From a checkpoint of a small transformer trained on Wikipedia: width 256, 4 heads of 64 (2 for keys and values).
Each number is 200 + 20 x the weight over its row's rms, rounded and kept within 0 to 999. Layers, rows and columns count from 0. The size before them is the row's rms in percent of the matrix's.

# layer 5 MLP up, 1024x256, rms 0.131, rows 293-303, columns 0-63
098,217,157,221,197,230,237,184,207,195,195,179,200,192,196,205,207,198,215,192,178,186,210,209,195,187,200,193,182,181,218,220,186,188,194,181,170,171,205,197,203,187,193,213,220,226,205,167,219,210,187,211,230,194,162,181,205,190,242,162,214,192,190,185,201
100,171,200,182,205,209,223,191,169,210,210,221,219,179,202,206,196,164,185,195,205,210,193,206,189,199,209,192,181,188,195,192,190,170,196,232,194,185,210,173,214,198,186,212,185,181,197,199,210,205,167,217,232,208,192,152,233,184,188,203,187,209,224,147,230
101,216,180,224,207,193,224,199,184,197,212,189,174,221,181,192,206,212,179,193,174,218,219,198,182,193,184,218,237,185,218,219,186,211,182,144,175,192,226,227,194,163,203,171,229,204,201,165,175,200,161,226,217,193,191,203,202,227,183,240,235,173,167,210,217
105,176,227,195,211,223,222,215,186,211,222,193,189,173,208,198,180,226,245,193,222,215,179,215,188,243,212,195,189,203,187,234,203,190,174,176,214,193,224,212,210,176,174,186,231,165,194,197,227,207,180,216,212,197,186,182,216,188,196,169,248,181,204,208,226
098,191,199,222,183,186,220,189,188,224,200,182,188,188,226,201,236,174,194,182,202,197,220,223,231,220,183,185,198,187,188,202,208,161,240,191,211,166,200,224,191,161,192,151,194,198,216,220,248,187,174,178,166,202,183,205,219,193,248,225,211,179,206,190,193
087,171,202,227,215,210,224,228,191,220,211,222,226,191,250,197,191,215,215,187,202,181,197,205,185,170,205,196,196,218,178,215,214,191,212,145,193,185,193,163,189,220,159,246,201,175,227,200,211,206,179,161,213,244,226,191,207,196,178,176,207,160,166,189,210
107,193,212,200,215,170,230,197,191,164,161,182,199,210,214,224,224,193,211,189,215,217,202,207,180,216,210,233,169,203,240,188,199,212,197,236,225,220,177,179,172,217,198,196,173,167,226,184,200,176,174,207,200,219,205,185,225,182,229,176,203,187,220,220,218
100,185,213,175,241,176,174,184,188,190,216,183,191,206,239,218,229,175,225,209,209,167,218,177,190,199,195,205,191,193,187,186,235,213,199,181,217,211,180,193,193,189,216,169,192,197,192,207,181,205,195,206,193,240,220,200,197,189,187,168,210,199,191,207,224
100,211,183,199,180,194,196,207,185,228,179,200,201,204,224,228,189,207,218,234,201,188,223,221,172,167,207,203,181,191,222,188,221,224,178,208,172,205,212,177,188,184,194,224,213,206,206,216,227,206,205,182,223,221,164,220,151,220,208,171,221,203,168,198,205
094,185,213,256,212,213,203,173,173,225,203,206,212,191,235,165,199,206,180,212,207,199,176,230,220,187,233,219,209,223,200,191,226,238,220,191,188,240,178,184,233,213,215,192,193,201,193,196,198,221,208,184,164,205,179,200,204,207,219,200,162,172,248,194,184
096,207,189,241,208,197,205,214,165,210,199,210,182,225,193,176,180,186,246,192,211,218,213,190,199,196,194,224,200,191,183,199,182,220,214,160,182,209,193,191,219,225,203,186,183,217,201,234,217,198,216,186,200,241,200,212,197,213,209,169,228,221,193,181,208
# layer 5 MLP down (transposed), 1024x256, rms 0.13, rows 293-303, columns 0-63
098,204,207,187,205,200,184,220,209,219,179,239,189,190,194,180,221,131,219,239,212,205,178,188,189,229,201,192,172,216,217,169,201,197,202,179,209,230,221,221,192,187,193,238,223,170,188,240,199,199,248,218,205,182,232,204,182,168,199,187,193,191,200,224,204
095,185,181,197,221,219,161,185,187,186,190,173,193,183,210,193,215,223,189,201,221,234,174,216,191,161,214,181,180,224,198,200,193,223,187,214,223,181,195,181,176,162,217,213,180,180,232,198,215,218,187,211,191,193,180,184,191,148,205,175,156,205,186,183,211
104,216,200,197,222,223,189,187,210,242,219,245,214,205,243,193,205,191,177,177,223,230,213,198,209,195,237,208,228,202,199,196,205,191,229,205,204,196,173,195,213,230,203,226,210,188,198,224,182,192,181,211,208,197,200,211,242,194,177,215,215,202,228,204,161
102,197,188,216,201,189,229,196,191,214,193,195,184,197,199,213,215,169,179,174,194,200,226,210,190,200,176,220,211,212,194,178,196,203,223,212,199,205,214,220,203,189,206,166,190,197,195,196,203,164,204,229,181,160,191,249,196,203,211,176,176,205,189,193,195
099,185,165,216,167,198,183,228,208,250,230,191,181,219,200,218,185,203,213,256,181,205,240,202,188,200,207,217,184,183,212,216,187,195,211,186,176,184,191,191,186,212,168,213,197,194,183,168,180,205,196,190,177,197,167,201,246,214,204,233,193,220,221,187,212
093,187,245,259,188,166,201,157,221,187,178,239,200,186,173,217,221,197,212,192,157,185,180,193,204,229,203,235,182,174,208,199,211,188,195,191,218,175,194,226,261,192,224,177,185,195,242,175,230,234,225,190,214,180,215,187,194,236,210,190,183,228,218,184,185
102,213,191,204,193,217,208,226,184,193,185,160,228,211,210,195,204,161,200,201,184,209,190,227,236,197,172,178,163,201,180,188,194,191,206,174,196,218,198,196,189,195,214,219,215,234,244,210,170,198,208,218,196,193,221,223,221,201,206,225,172,188,229,218,183
099,169,166,195,187,173,199,174,195,196,222,210,175,223,206,231,204,195,173,178,198,160,203,184,168,169,221,242,229,209,170,200,208,219,206,190,216,186,187,195,193,244,159,201,189,223,215,200,184,229,177,216,194,191,200,221,206,172,191,204,196,212,207,221,186
106,186,197,235,230,210,199,190,184,160,249,191,180,156,198,205,210,169,188,201,212,206,182,222,193,177,180,229,224,189,230,204,172,173,191,191,204,175,227,202,219,218,212,183,177,221,189,206,242,197,180,184,186,209,196,213,220,223,210,202,171,196,194,167,188
097,193,176,227,212,236,161,197,210,208,168,196,215,199,217,183,201,181,216,206,205,196,208,219,187,202,198,176,221,210,214,198,211,205,177,208,216,202,199,197,202,217,203,217,187,254,182,208,218,189,208,197,207,157,183,186,189,208,195,155,193,185,182,196,152
108,213,200,188,216,200,180,216,183,200,211,202,185,189,225,201,179,193,243,187,176,222,241,202,204,200,227,191,188,220,235,200,216,189,193,207,184,199,197,185,204,223,229,176,237,183,217,184,204,201,192,180,177,187,215,222,209,224,241,198,205,206,202,239,200